Each number is 200 + 20 x the weight over its row's rms, rounded and kept within 0 to 999. Layers, rows and columns count from 0. The size before them is the row's rms in percent of the matrix's.

# layer 4 attention output (transposed), 128x160, rms 0.172, rows 60-63, columns 0-79
102,204,222,185,221,213,199,216,234,206,200,186,191,177,200,195,176,213,206,227,196,214,177,253,210,225,207,222,183,211,224,185,181,197,214,220,204,209,253,201,220,194,197,214,206,209,199,221,208,216,211,194,209,181,215,259,203,188,178,223,209,224,202,241,180,188,203,197,173,211,202,216,234,203,206,198,208,234,162,150,182
097,170,207,208,235,188,169,197,211,189,189,190,195,218,201,150,198,206,203,223,223,198,207,182,203,228,216,190,218,198,222,218,205,206,183,180,169,172,197,242,163,184,224,171,179,176,209,180,209,174,201,230,193,199,217,204,157,170,201,216,189,230,218,198,203,212,186,208,217,163,158,231,192,216,190,202,154,204,195,207,206
105,179,192,168,207,194,189,171,191,165,196,177,215,193,213,214,187,165,171,217,254,177,215,218,234,213,185,197,197,178,174,218,236,195,179,199,197,222,223,197,174,186,187,193,211,201,212,218,186,244,234,222,223,188,210,203,220,212,221,198,195,226,183,196,242,172,219,212,196,220,225,199,209,204,247,186,189,224,190,207,188
104,218,183,181,214,207,211,201,233,194,220,191,181,223,203,209,205,172,208,235,198,222,228,201,177,237,161,189,213,215,195,210,194,214,223,208,194,190,194,174,187,183,175,180,239,172,178,217,197,177,238,248,208,189,219,189,172,194,195,234,197,190,240,203,177,204,212,207,211,202,197,195,215,187,207,185,175,197,218,185,177
# layer 4 attention value, 128x160, rms 0.198, rows 61-63, columns 0-79
094,212,215,217,169,197,199,198,159,241,195,206,208,193,172,202,233,191,194,181,205,157,211,187,202,199,181,197,189,231,176,236,206,194,182,175,184,192,199,216,196,169,197,218,229,210,173,223,204,238,184,219,182,207,202,182,201,197,179,199,177,193,183,190,221,173,218,212,215,203,238,199,190,206,162,198,186,167,220,203,238
099,204,182,202,191,184,192,207,233,211,218,188,241,211,194,212,156,195,199,225,204,214,188,210,164,187,202,237,215,198,210,184,179,183,174,198,217,215,209,194,217,215,175,210,193,172,171,216,201,203,199,153,180,211,209,182,198,233,211,202,185,223,215,204,212,214,194,212,184,204,224,230,220,200,204,209,234,198,186,189,228
097,210,184,179,190,232,184,182,206,253,203,219,210,233,168,180,206,196,201,225,177,174,211,225,180,157,189,232,211,187,206,163,219,195,187,238,202,245,205,195,240,239,185,189,193,202,210,208,209,214,210,199,203,203,228,202,205,185,199,172,192,199,212,175,196,197,191,169,178,177,187,184,186,211,190,169,204,207,174,235,207
# layer 4 attention query, 128x160, rms 0.223, rows 64-104, columns 0-79
085,203,194,196,210,191,198,177,208,218,203,177,196,250,203,202,193,170,197,223,227,185,226,205,200,184,199,223,198,185,199,231,174,235,206,204,176,218,220,222,205,213,241,223,189,222,191,224,197,189,209,200,228,199,180,232,166,212,231,186,197,175,193,219,182,227,160,188,209,209,236,208,182,186,209,207,212,185,208,172,184
113,184,196,223,212,192,188,219,227,230,206,218,241,214,212,193,221,199,215,194,188,198,187,190,213,169,187,142,219,222,173,234,227,204,135,196,207,198,235,187,180,210,186,208,200,185,193,167,211,227,188,191,166,172,204,246,211,173,208,219,210,207,164,232,158,205,188,203,203,222,218,201,216,214,173,177,212,228,165,202,184
104,208,194,205,187,217,215,204,234,190,191,171,251,182,210,175,232,180,186,197,194,186,164,198,215,172,193,195,185,185,158,203,195,204,180,177,181,203,214,178,219,209,200,198,208,210,178,222,222,216,198,190,189,189,239,230,176,175,216,197,199,203,150,239,180,193,178,192,186,209,243,212,184,209,181,212,238,204,198,218,186
095,221,229,212,179,209,189,230,155,193,193,223,168,147,197,196,188,240,191,205,185,221,193,206,225,179,193,204,201,183,189,212,196,164,200,184,210,197,217,183,186,196,167,219,203,155,187,214,231,193,218,204,185,209,158,171,189,216,208,229,188,185,201,213,230,196,142,188,169,227,187,183,186,192,210,221,191,213,216,212,207
100,200,181,193,167,220,236,182,209,194,218,194,193,188,202,216,193,211,199,222,207,185,205,232,184,239,251,234,174,243,232,200,197,181,195,212,232,210,221,204,222,181,194,217,220,187,191,224,209,145,200,161,197,253,199,166,184,186,206,194,211,210,180,202,224,214,232,219,177,184,131,194,165,207,227,187,207,228,189,201,190
098,165,196,222,195,197,198,223,200,164,182,194,232,204,197,187,212,213,208,202,196,205,193,192,192,200,170,194,189,200,199,217,181,188,186,204,240,192,238,154,195,215,210,191,196,183,203,188,204,171,202,163,194,180,177,185,215,161,236,150,193,180,188,199,214,234,197,200,223,199,206,188,227,186,162,197,245,174,146,188,224
102,176,196,210,226,219,204,219,181,193,208,228,247,220,186,191,186,220,192,232,186,202,183,188,184,200,214,188,220,202,210,192,215,225,172,199,213,214,220,166,195,200,202,194,184,232,202,160,219,214,209,173,187,183,239,230,228,203,207,199,199,196,196,232,197,171,203,222,207,219,167,219,183,205,180,175,172,187,198,211,247
087,238,208,207,191,143,182,167,169,195,215,212,183,201,240,178,214,188,180,191,196,205,222,186,199,220,193,199,198,208,212,188,210,202,197,207,195,206,194,222,199,215,218,201,203,213,197,209,196,229,195,217,170,213,204,214,189,214,175,195,160,232,175,195,181,171,171,213,176,213,168,218,234,157,223,188,157,197,203,165,187
114,211,168,193,185,212,195,188,196,186,179,178,203,230,219,187,162,213,202,168,175,206,209,212,199,225,225,192,170,187,221,206,218,185,200,184,217,226,207,183,191,225,227,177,199,220,186,173,186,199,193,202,202,209,186,177,224,212,202,222,193,215,208,177,237,194,180,185,173,177,160,202,213,173,188,210,212,200,177,180,212
094,218,185,163,224,213,189,200,210,192,211,168,177,202,201,177,186,179,190,206,170,210,160,159,154,204,162,215,212,177,212,204,212,171,177,183,228,240,207,182,182,185,159,186,199,218,199,192,186,195,199,199,217,226,190,208,217,189,172,169,192,197,203,191,172,166,204,229,203,190,182,194,188,216,180,185,183,210,206,199,213
103,165,211,204,183,217,207,204,181,219,205,192,193,219,192,195,186,224,185,187,144,179,168,210,222,183,205,242,208,214,219,180,205,162,225,187,218,180,218,217,194,190,196,227,186,182,186,213,204,175,206,167,167,196,170,159,209,212,188,129,199,179,201,185,166,211,205,203,191,221,210,183,191,197,198,194,205,204,204,179,193
104,186,184,188,193,153,170,204,202,192,243,183,200,197,210,204,195,203,182,212,188,197,195,197,184,192,169,205,210,201,218,188,228,188,217,238,218,210,191,220,193,255,206,194,188,230,230,172,215,144,193,197,213,196,171,196,226,186,177,194,207,189,180,184,257,190,204,204,183,204,194,204,215,209,218,202,194,216,198,173,181
101,204,175,190,201,145,216,199,168,236,189,254,195,216,198,210,191,191,154,223,194,199,196,177,179,187,164,221,190,162,235,239,200,182,212,186,187,192,190,212,195,210,205,200,212,185,229,203,226,224,185,198,222,188,206,185,195,175,193,232,210,210,179,201,200,189,207,214,206,157,216,178,196,177,208,194,175,162,204,212,165
098,189,198,195,229,188,187,240,215,232,201,195,164,212,212,186,224,158,210,204,178,195,219,196,185,215,207,167,219,219,222,182,238,219,226,203,177,180,220,207,182,202,210,139,219,189,221,197,201,191,186,214,218,186,172,212,187,208,192,207,203,210,212,204,194,184,217,201,212,177,178,193,202,194,190,204,161,174,212,175,159
100,195,198,198,207,175,170,167,185,215,216,202,205,185,211,219,175,184,208,178,173,224,212,167,204,189,218,169,174,198,213,162,205,237,197,213,182,221,217,189,184,194,186,195,205,201,220,183,228,209,184,200,218,215,193,233,179,213,217,193,209,198,220,211,187,219,213,226,208,183,222,226,225,174,228,217,180,196,189,209,226
111,183,188,184,228,182,175,170,192,222,211,230,223,239,208,218,197,209,168,240,190,222,199,190,189,236,192,179,197,172,222,164,181,211,206,176,187,211,180,200,194,196,190,185,218,224,177,168,204,232,194,199,224,189,202,217,174,163,191,237,217,218,184,204,215,195,213,185,169,196,164,199,204,184,232,178,197,137,185,204,212
103,201,182,181,217,215,199,199,233,205,234,164,211,192,177,201,219,211,207,196,193,198,203,221,184,179,184,238,175,221,159,192,218,197,181,175,186,162,176,185,174,222,175,215,198,188,202,228,176,201,178,217,236,206,176,202,186,257,211,213,166,209,207,232,212,213,201,203,193,179,194,243,202,218,220,229,175,208,136,203,215
096,179,193,180,224,164,182,211,200,152,208,195,210,214,206,215,202,155,164,180,175,236,218,214,182,195,235,207,208,197,217,209,198,195,214,183,178,175,181,188,191,195,177,184,155,185,205,170,201,187,208,225,189,173,235,208,196,208,191,217,193,191,199,175,228,206,173,159,226,233,219,203,211,221,205,190,229,218,193,200,187
102,211,194,200,183,210,189,205,172,215,195,236,213,200,200,218,194,204,202,210,167,209,214,185,183,174,176,212,168,194,197,225,225,167,221,184,245,209,228,205,189,243,187,211,208,207,187,198,233,184,201,211,203,151,204,218,188,207,216,187,221,211,199,188,192,219,193,160,194,205,210,223,255,167,197,207,215,187,201,192,193
109,200,230,251,195,175,205,198,199,191,191,183,225,183,220,189,221,212,216,185,214,156,193,200,172,213,214,196,198,225,184,204,169,152,204,190,227,201,194,175,198,166,169,224,218,198,197,200,181,155,169,175,219,188,211,219,171,176,227,224,229,222,226,231,170,199,229,184,182,233,191,204,218,200,156,210,188,206,211,188,182
108,186,214,184,181,204,188,191,181,217,193,159,196,218,163,203,184,208,218,202,224,174,200,227,189,208,225,189,189,210,213,222,177,201,204,258,170,195,195,210,183,215,180,190,229,190,173,218,195,202,203,185,181,212,178,211,162,173,203,205,188,190,226,192,205,200,183,160,189,245,204,211,191,220,185,218,181,225,190,185,196
107,209,222,218,161,170,224,204,181,194,224,195,210,182,197,178,225,200,213,204,205,182,221,194,226,203,223,172,218,204,205,199,160,207,190,257,212,243,215,187,183,187,228,195,191,222,192,191,198,234,186,178,196,204,204,205,209,210,225,242,222,197,150,217,234,211,158,215,178,195,203,175,219,203,195,193,196,227,189,204,197
096,201,213,204,211,197,167,165,182,208,229,209,227,176,193,201,216,214,234,225,218,176,204,203,181,147,196,203,206,187,207,203,179,206,181,166,190,168,189,220,202,199,213,186,203,224,185,219,163,230,163,214,192,203,200,182,216,204,198,195,196,172,137,226,200,195,235,200,173,193,194,194,172,164,191,212,180,236,182,193,203
101,215,212,186,209,198,186,226,180,235,196,171,194,219,246,181,192,186,216,219,185,191,166,188,227,195,180,224,229,190,195,209,247,216,194,220,202,203,182,196,189,213,205,173,206,234,220,221,199,221,175,201,186,245,203,234,200,205,196,199,193,188,234,159,188,216,206,200,184,200,195,203,224,169,187,247,221,176,151,210,210
108,163,233,219,173,178,215,201,224,191,219,207,260,206,193,175,206,215,215,185,200,195,172,200,172,185,212,166,206,200,164,192,189,157,214,226,189,191,215,204,225,238,217,187,261,176,185,194,209,185,181,220,181,182,213,203,203,212,177,200,189,201,171,186,205,216,229,171,222,184,174,212,183,226,224,207,197,207,246,205,210
104,185,136,207,215,176,203,219,187,205,219,229,223,175,189,193,181,224,155,187,162,185,217,225,191,198,205,205,192,185,205,218,218,211,171,199,182,209,161,202,191,218,195,183,177,192,189,170,189,210,192,196,168,176,218,172,192,176,199,181,188,211,178,194,200,186,190,211,194,211,231,209,187,196,187,181,230,188,185,210,192
105,222,193,239,169,206,202,231,156,176,209,201,238,211,200,198,218,179,199,191,194,178,219,198,191,211,200,211,213,206,184,191,183,207,192,206,210,225,195,211,168,180,161,241,211,221,192,175,184,246,238,202,208,213,201,216,179,185,175,172,208,205,166,201,188,187,199,175,202,218,187,175,159,176,192,181,183,191,199,211,177
106,200,231,202,197,202,216,212,191,190,211,200,163,186,197,213,217,188,185,189,212,174,215,192,197,182,217,205,190,209,208,186,220,195,210,198,230,198,230,193,190,240,211,210,221,189,231,224,211,200,218,169,197,196,227,223,222,177,229,203,185,201,192,214,241,223,222,220,170,178,229,206,203,208,204,232,197,184,210,184,165
108,188,169,187,163,202,205,213,142,199,197,210,221,172,212,233,195,201,197,231,204,230,224,186,235,200,168,191,195,199,216,150,218,262,215,199,187,213,202,189,177,256,155,193,197,186,244,199,227,172,234,187,211,239,192,201,191,187,192,227,189,178,154,174,225,193,203,208,197,184,208,201,160,214,195,195,214,186,223,207,208
109,184,178,191,229,220,193,199,209,190,165,163,195,204,204,208,203,179,205,202,186,182,225,193,224,217,203,212,192,200,199,188,195,174,158,193,221,215,199,198,193,199,208,209,202,207,199,213,196,214,223,182,165,244,217,191,209,182,183,200,146,217,193,194,204,219,212,192,206,222,168,192,200,209,204,234,209,184,242,225,221
105,175,213,182,225,212,223,176,243,177,178,212,165,226,242,202,216,184,188,172,234,204,215,166,175,197,166,189,250,206,219,218,202,197,175,192,210,218,199,214,197,191,220,227,216,228,196,192,187,202,199,248,219,194,203,189,179,209,238,215,211,191,231,197,214,183,212,185,193,172,178,180,207,203,168,215,178,236,218,211,195
103,195,226,235,245,249,187,199,163,195,227,221,228,177,199,195,188,162,199,190,189,212,212,195,204,195,243,219,226,218,194,200,214,214,216,201,224,185,222,179,214,162,167,219,185,201,179,218,221,194,201,193,208,219,165,187,226,163,200,192,215,165,213,212,210,223,191,184,215,176,208,210,171,180,244,217,219,182,203,250,240
108,181,198,167,211,181,215,177,189,166,210,181,200,224,187,202,189,183,195,180,156,191,192,187,200,213,166,229,215,212,206,184,181,187,232,182,211,216,216,176,177,180,211,204,184,199,229,202,160,221,182,177,235,213,222,163,173,222,210,177,203,178,230,160,196,202,217,195,181,198,187,167,238,173,210,204,236,177,205,192,199
097,196,198,216,188,171,199,229,211,228,213,199,204,178,239,176,197,223,181,207,189,196,196,212,210,204,234,204,176,225,209,170,206,193,190,177,184,206,201,194,205,189,211,192,245,190,174,189,221,203,231,191,226,203,203,200,198,197,213,220,218,212,178,189,187,173,193,265,184,224,213,194,170,230,212,240,195,221,218,200,202
101,191,197,197,177,176,167,187,230,180,172,182,194,201,159,229,188,205,199,174,176,205,222,169,213,209,236,185,202,183,197,177,166,187,209,181,224,187,208,232,212,213,216,193,219,186,198,175,171,211,197,203,207,169,203,175,202,167,178,179,207,171,182,177,246,203,183,210,226,192,202,194,188,192,208,210,225,232,219,195,226
096,200,189,167,162,204,207,200,220,230,213,197,209,238,185,198,216,206,190,201,215,193,181,178,190,206,211,181,207,200,172,205,218,210,174,197,196,206,206,239,180,254,185,192,207,172,229,165,192,227,203,214,199,218,260,219,203,198,207,190,192,216,176,232,208,198,195,195,202,212,193,205,181,196,178,185,189,199,210,218,187
093,200,200,216,171,174,189,195,201,199,220,214,185,190,224,176,205,198,178,202,211,197,206,219,189,191,159,203,242,190,207,206,195,206,200,209,203,185,191,214,209,193,185,201,173,185,202,203,213,193,186,220,165,215,233,207,184,222,195,187,187,219,185,204,165,209,203,225,209,165,226,202,207,176,214,208,220,187,232,230,178
112,188,208,209,175,187,186,203,195,186,185,203,183,209,177,182,189,232,190,210,179,190,201,207,199,210,242,201,178,194,225,173,191,184,201,184,209,194,209,207,205,194,183,198,195,171,203,186,199,202,223,191,194,221,201,205,237,185,202,212,215,191,166,175,251,194,203,243,190,213,200,182,178,214,229,208,178,214,193,216,214
099,198,209,205,209,202,194,169,223,203,201,199,162,181,213,190,235,200,208,195,221,214,240,189,187,228,233,225,187,200,172,206,185,173,218,202,197,170,210,194,204,240,211,198,220,208,188,223,190,169,201,186,206,174,178,192,181,230,199,208,212,198,187,179,219,202,180,204,176,223,140,212,215,220,200,223,215,241,159,184,195
109,218,220,195,218,206,192,205,183,189,172,187,218,220,217,207,221,178,218,191,180,204,211,219,211,191,178,185,219,239,222,218,212,236,205,191,191,186,197,180,208,170,206,202,167,213,179,221,206,208,191,208,197,192,207,197,188,206,218,210,192,231,263,247,169,198,210,182,241,170,198,246,213,208,194,195,228,197,180,213,219
090,205,193,207,235,158,192,186,191,227,225,232,203,241,201,180,192,214,167,177,170,236,194,242,201,184,168,214,193,227,212,154,220,202,198,179,167,221,189,200,191,217,195,191,181,202,232,182,219,173,204,212,219,195,214,209,189,243,214,193,217,233,190,201,170,216,225,176,201,180,187,224,230,200,233,175,205,180,228,197,220
# layer 4 attention key, 128x160, rms 0.224, rows 64-103, columns 0-79
093,192,168,209,197,166,224,249,184,242,201,182,205,157,209,177,201,234,214,217,199,188,197,185,167,196,180,199,209,230,218,217,179,195,185,238,207,205,177,207,211,195,173,186,202,201,189,190,181,232,228,209,185,173,206,189,207,196,181,170,203,194,185,177,204,182,202,175,228,191,168,232,201,202,219,195,198,221,206,233,241
099,212,190,189,199,196,187,220,216,216,184,232,178,198,212,192,186,223,205,184,214,193,165,189,192,173,197,204,182,207,190,211,191,178,220,225,198,164,160,197,215,152,214,192,195,204,194,204,197,146,196,200,193,225,169,181,212,216,210,206,224,190,207,180,235,192,234,190,226,186,200,204,238,211,216,217,180,199,224,199,189
093,207,163,157,214,202,198,235,203,201,205,233,191,238,173,212,203,213,198,208,261,168,196,224,200,213,218,216,212,192,196,208,179,203,180,158,212,197,189,222,198,179,156,197,189,202,211,201,178,211,204,203,178,195,170,202,163,180,184,198,197,210,177,226,163,178,188,170,188,183,207,198,199,198,195,203,169,188,194,211,244
099,190,185,221,174,220,205,206,217,225,197,194,212,206,190,236,219,173,206,212,220,223,217,183,183,231,211,184,169,181,200,199,226,175,206,182,186,201,208,228,204,180,192,195,204,226,218,199,182,194,216,196,188,208,205,179,202,194,186,161,194,191,194,216,182,204,205,206,145,149,200,195,204,243,179,193,205,219,156,211,197
098,188,206,149,203,176,235,156,164,212,226,182,189,240,206,199,173,193,238,239,230,207,205,190,203,216,180,225,171,212,226,178,199,220,227,202,196,197,163,178,182,181,216,196,192,216,225,188,210,220,184,149,179,186,204,227,222,183,188,227,196,214,222,167,199,205,221,179,240,224,176,190,213,225,170,224,197,209,164,205,210
100,222,171,210,202,222,189,172,220,220,218,208,215,158,215,189,197,226,182,193,188,194,163,172,199,211,217,198,197,226,181,175,196,207,189,254,180,182,193,231,210,205,216,228,222,228,175,192,221,203,197,193,208,164,230,232,191,175,198,242,208,234,198,197,224,186,199,199,165,206,160,221,204,173,222,183,207,200,160,180,219
109,170,202,211,193,200,179,252,184,209,168,220,198,175,196,227,201,189,216,218,207,194,197,182,229,211,197,175,200,208,191,171,175,195,212,188,233,176,178,204,197,191,173,187,206,192,199,215,167,204,223,196,209,228,176,184,185,195,178,174,171,200,195,156,201,193,208,178,214,149,190,197,185,204,205,194,166,205,175,219,238
107,201,213,200,208,217,236,207,188,196,177,216,168,237,190,184,195,198,206,217,210,192,235,207,193,193,168,162,186,198,250,229,170,205,209,182,229,191,188,207,186,251,200,218,168,188,209,207,183,204,215,191,196,190,167,204,205,208,208,192,163,186,190,239,187,205,202,189,196,187,225,175,170,238,208,200,208,170,237,199,187
105,211,224,176,177,152,221,182,167,192,194,189,236,192,211,230,228,160,180,206,211,218,205,186,201,209,207,226,206,201,193,213,200,172,195,202,210,233,210,215,205,147,192,234,213,186,202,214,202,190,202,207,197,197,201,214,218,184,211,171,193,201,226,189,157,213,158,193,218,183,211,178,200,193,197,174,195,208,205,235,184
110,184,175,230,218,205,201,194,203,234,175,201,202,210,230,219,199,244,198,158,206,214,213,189,220,203,190,178,189,188,170,180,220,196,214,174,195,200,204,222,186,197,211,208,199,202,198,171,197,228,168,255,185,148,199,173,185,193,196,207,204,203,191,180,207,193,169,192,190,214,230,209,167,187,242,203,186,213,188,182,204
108,217,175,221,201,198,216,182,173,223,224,216,170,195,218,191,197,213,193,201,205,207,198,200,226,181,222,205,159,216,200,172,246,230,184,229,221,227,202,200,205,206,240,197,185,221,173,208,222,171,218,213,224,181,215,203,203,197,201,231,189,216,159,176,266,208,255,200,183,177,203,192,186,180,209,261,193,212,197,212,208
104,215,220,202,207,205,200,189,196,212,216,228,182,212,162,197,217,178,217,209,198,206,221,215,199,216,183,210,174,196,193,200,167,206,195,173,189,200,206,245,186,191,193,200,197,170,181,225,245,210,162,212,209,162,183,225,228,205,204,207,197,183,209,206,251,207,169,171,210,193,227,237,212,208,198,205,201,204,208,202,204
106,197,206,220,183,237,232,232,186,218,219,166,215,185,175,222,186,201,206,224,172,214,188,182,207,187,211,189,221,208,183,215,209,208,162,207,198,202,185,197,204,220,167,198,147,201,215,192,203,190,207,221,163,182,205,201,188,193,168,213,146,214,175,194,205,212,204,186,208,175,165,205,236,187,228,204,212,205,206,217,220
102,200,226,213,182,199,205,149,196,211,209,241,192,221,179,223,209,203,223,188,191,217,225,194,199,223,169,181,192,188,160,189,243,204,198,152,228,160,199,205,138,202,214,226,187,208,169,232,213,208,193,194,172,237,220,173,210,179,184,222,176,174,163,180,219,192,209,196,214,190,162,191,208,193,230,199,223,219,189,221,216
112,189,210,192,213,216,206,203,209,172,182,225,188,191,201,251,233,208,216,207,191,207,236,192,177,200,189,224,224,245,193,230,203,174,196,197,236,193,198,215,212,164,181,197,205,198,164,190,189,198,212,244,182,224,187,198,190,239,220,209,193,199,228,223,227,193,190,171,188,193,179,182,156,207,159,180,212,227,162,209,208
112,191,262,173,176,213,191,187,200,182,148,214,169,195,163,201,199,200,191,208,193,217,212,225,231,225,186,201,224,186,228,205,155,207,221,202,220,181,231,194,210,192,206,183,182,210,201,214,192,220,187,219,226,191,231,212,181,218,196,224,212,195,205,222,216,224,192,205,219,234,214,225,186,198,181,197,192,196,201,186,213
106,187,177,208,229,187,197,188,184,239,185,211,205,126,219,191,175,197,158,176,197,211,198,218,186,209,218,235,171,194,185,201,171,223,198,179,227,225,205,206,196,185,228,197,201,210,229,172,176,229,176,173,214,202,204,189,197,200,175,238,183,186,194,177,167,173,204,224,205,189,226,219,180,200,217,198,227,205,179,170,201
114,197,210,220,198,205,199,235,226,194,186,214,192,171,196,186,153,201,177,226,205,171,178,181,233,198,168,238,165,213,206,187,215,219,207,202,217,219,216,202,190,196,179,221,214,202,208,205,162,173,218,197,209,231,180,209,214,178,193,196,178,207,230,213,177,153,211,220,175,204,239,183,201,192,214,184,167,203,218,199,192
106,193,209,210,234,208,228,201,223,173,221,192,234,219,201,182,194,213,195,208,215,199,191,189,182,186,233,177,197,211,183,190,202,209,235,214,200,200,216,167,258,230,208,172,199,221,215,220,194,210,212,168,176,201,191,192,177,213,191,210,215,222,217,216,191,204,213,231,202,195,187,188,211,176,232,172,217,205,240,233,218
111,191,185,193,161,203,169,194,196,202,219,205,207,218,174,193,235,181,198,226,189,204,232,203,213,180,218,200,186,200,225,169,228,220,236,178,195,217,235,166,222,198,243,220,203,193,233,205,189,209,187,182,216,189,224,173,206,219,210,207,192,203,231,179,177,203,202,194,231,188,172,184,205,226,200,220,206,212,190,224,212
114,233,140,216,216,208,221,195,204,183,206,221,207,165,173,193,183,224,164,165,202,213,182,216,201,223,166,222,179,220,190,218,217,250,172,201,210,201,249,176,193,194,171,202,179,215,237,215,215,202,209,222,209,201,203,144,192,201,208,207,216,176,221,208,210,206,206,182,169,179,195,199,191,196,186,209,221,201,214,194,210
108,184,172,166,234,183,197,187,239,176,213,184,236,183,199,202,179,199,189,200,221,219,231,195,164,164,214,205,204,211,228,184,201,176,186,150,203,207,205,224,222,202,204,196,172,197,221,179,198,212,194,222,210,183,195,215,198,198,176,188,234,194,166,189,208,174,220,183,187,179,186,189,186,163,197,186,206,179,193,176,210
113,211,174,208,228,220,181,203,226,190,227,213,179,219,191,191,199,222,183,173,176,216,236,187,203,207,185,190,227,207,203,178,202,203,194,180,171,201,206,183,207,198,203,198,195,237,223,221,208,202,203,189,204,228,203,182,191,215,208,222,240,203,175,218,214,173,160,241,226,174,210,213,221,201,225,217,209,214,198,216,261
111,205,240,228,241,222,210,202,210,217,223,196,175,190,200,211,240,249,233,190,210,195,219,173,170,210,196,221,186,181,191,248,188,177,198,182,218,233,178,222,202,222,206,201,195,197,184,191,194,200,183,232,205,197,193,190,191,196,174,192,186,195,205,229,166,226,192,175,204,214,193,181,227,185,207,225,190,243,227,201,222
102,186,186,198,227,186,175,196,181,185,209,172,208,195,226,205,188,218,197,180,204,191,198,216,230,178,222,208,179,166,148,212,196,183,203,205,199,182,174,198,215,187,209,174,181,183,200,195,169,208,239,192,217,232,182,200,210,153,220,239,210,213,202,206,207,152,201,234,201,178,203,221,211,194,200,198,191,205,196,231,207
111,198,218,178,163,213,205,174,235,179,217,171,224,204,195,188,190,200,188,216,196,210,189,187,202,202,214,229,214,216,229,174,206,161,190,145,196,205,179,189,188,195,211,172,169,199,202,196,205,146,234,200,200,225,183,163,213,162,203,233,191,179,178,194,189,206,221,236,170,232,197,191,193,200,227,204,256,217,194,190,193
105,195,191,172,210,208,230,174,219,220,213,176,248,241,200,202,200,205,220,235,187,202,190,200,206,200,207,180,211,161,187,167,194,187,195,161,181,202,179,174,175,191,226,221,209,194,174,188,178,208,172,185,223,221,207,228,199,229,219,230,190,198,164,184,181,212,203,206,180,212,204,183,184,174,195,168,185,228,215,212,207
113,179,212,162,219,213,211,186,193,198,187,213,171,215,192,211,186,212,190,190,227,228,220,232,216,223,205,238,215,210,193,194,181,190,217,197,179,202,175,177,226,186,203,254,190,215,198,186,163,217,199,165,159,194,182,193,216,218,197,199,176,213,204,191,243,219,201,199,191,183,183,170,189,186,201,202,209,222,197,232,185
107,196,170,226,171,234,191,159,193,156,203,193,168,218,190,191,230,196,221,190,208,185,172,208,198,215,182,212,192,166,193,175,182,214,177,183,219,201,225,147,205,200,177,247,222,194,185,170,178,179,168,212,198,192,193,188,203,184,205,204,183,185,180,180,210,224,183,236,191,228,183,181,156,170,215,166,212,226,221,209,187
104,207,189,202,173,167,220,186,167,201,162,211,171,195,199,200,205,234,157,193,212,183,189,192,225,247,210,199,208,219,204,236,190,198,221,193,231,186,195,182,199,224,204,220,200,192,225,175,238,196,163,217,202,194,182,200,213,199,203,211,157,213,228,219,172,200,197,180,211,177,187,182,243,206,180,205,215,216,231,199,171
118,186,209,176,206,170,216,234,194,208,171,264,209,219,179,226,188,212,192,190,222,197,193,202,183,161,182,183,195,181,198,237,196,194,207,178,199,210,209,238,191,211,193,192,229,205,178,205,217,218,211,201,209,203,200,168,190,203,202,199,212,195,235,174,154,196,171,212,198,208,214,212,186,194,209,178,177,181,231,180,159
106,243,168,240,210,217,172,208,208,212,209,215,198,217,208,167,192,221,181,204,235,228,212,203,192,224,197,184,187,206,144,198,205,205,192,182,173,220,162,226,193,171,200,207,191,188,223,209,198,193,166,191,203,214,173,203,209,245,199,169,202,218,173,196,199,225,237,191,182,211,188,175,203,206,198,191,235,231,207,204,219
099,222,206,223,204,196,201,159,177,209,204,209,222,189,183,200,225,155,200,211,173,218,191,242,190,198,212,199,205,192,214,230,245,204,158,189,210,218,238,197,211,215,206,204,188,203,177,205,210,182,220,199,200,211,184,249,183,187,214,237,180,196,149,245,205,209,165,203,173,202,170,186,166,168,184,174,199,216,184,195,200
092,174,182,211,200,194,183,202,223,188,174,216,180,192,223,179,220,188,207,198,258,186,201,192,203,202,193,204,199,196,192,198,217,189,213,193,203,218,158,178,192,169,205,203,195,180,239,180,190,212,213,189,161,201,188,208,227,210,170,149,193,198,220,199,231,179,227,189,187,183,177,211,190,233,195,198,202,213,210,204,209
101,207,208,195,237,165,212,205,198,216,214,182,200,200,258,149,200,218,188,183,196,236,199,192,202,199,220,188,194,201,184,209,171,203,202,218,154,179,195,184,187,180,208,207,219,222,221,176,209,168,198,206,190,231,212,215,174,255,220,203,195,202,168,194,207,215,210,168,182,218,195,222,206,201,179,203,219,178,175,215,178
101,178,203,225,205,199,189,201,204,203,143,193,192,181,203,178,206,201,213,187,202,209,210,213,212,215,159,211,190,197,184,203,165,190,216,187,174,197,204,220,194,204,184,181,218,176,149,224,203,214,201,211,194,208,204,236,197,175,209,155,213,187,231,161,203,187,186,219,210,216,226,194,242,223,201,213,166,170,249,196,188
100,184,205,190,212,230,215,172,213,204,208,188,235,207,177,233,229,202,197,221,221,185,188,196,160,182,210,199,207,211,202,202,176,211,168,196,217,212,203,191,228,233,205,208,181,208,166,208,188,186,205,171,208,180,185,221,204,204,208,177,185,186,179,194,221,186,186,205,198,223,185,204,184,216,176,163,213,180,173,198,226
109,187,183,201,219,224,200,201,188,187,207,237,213,181,206,171,203,210,180,199,213,207,193,178,211,211,209,225,206,220,204,174,218,218,203,241,214,219,181,204,188,208,208,192,197,202,233,181,173,221,217,193,227,181,203,178,207,246,196,211,192,196,219,232,206,208,236,193,184,204,163,206,174,215,208,195,223,242,170,180,190
108,204,203,178,209,179,210,187,183,200,203,235,212,178,179,173,182,202,223,200,193,159,225,225,202,228,143,216,170,235,181,209,202,194,175,202,184,207,185,176,202,200,202,208,198,214,185,179,221,209,198,199,196,199,183,233,209,219,218,179,179,227,225,231,160,190,181,165,196,192,193,176,181,189,188,216,197,191,212,215,236
094,212,182,244,223,197,219,170,188,157,187,198,179,186,174,227,211,185,195,182,194,168,163,189,200,185,211,216,213,176,202,238,198,170,199,195,203,205,206,193,231,195,154,204,208,205,173,183,224,179,168,202,182,219,157,172,213,207,233,188,212,177,193,188,217,220,188,191,195,217,238,182,215,187,199,188,166,224,194,206,200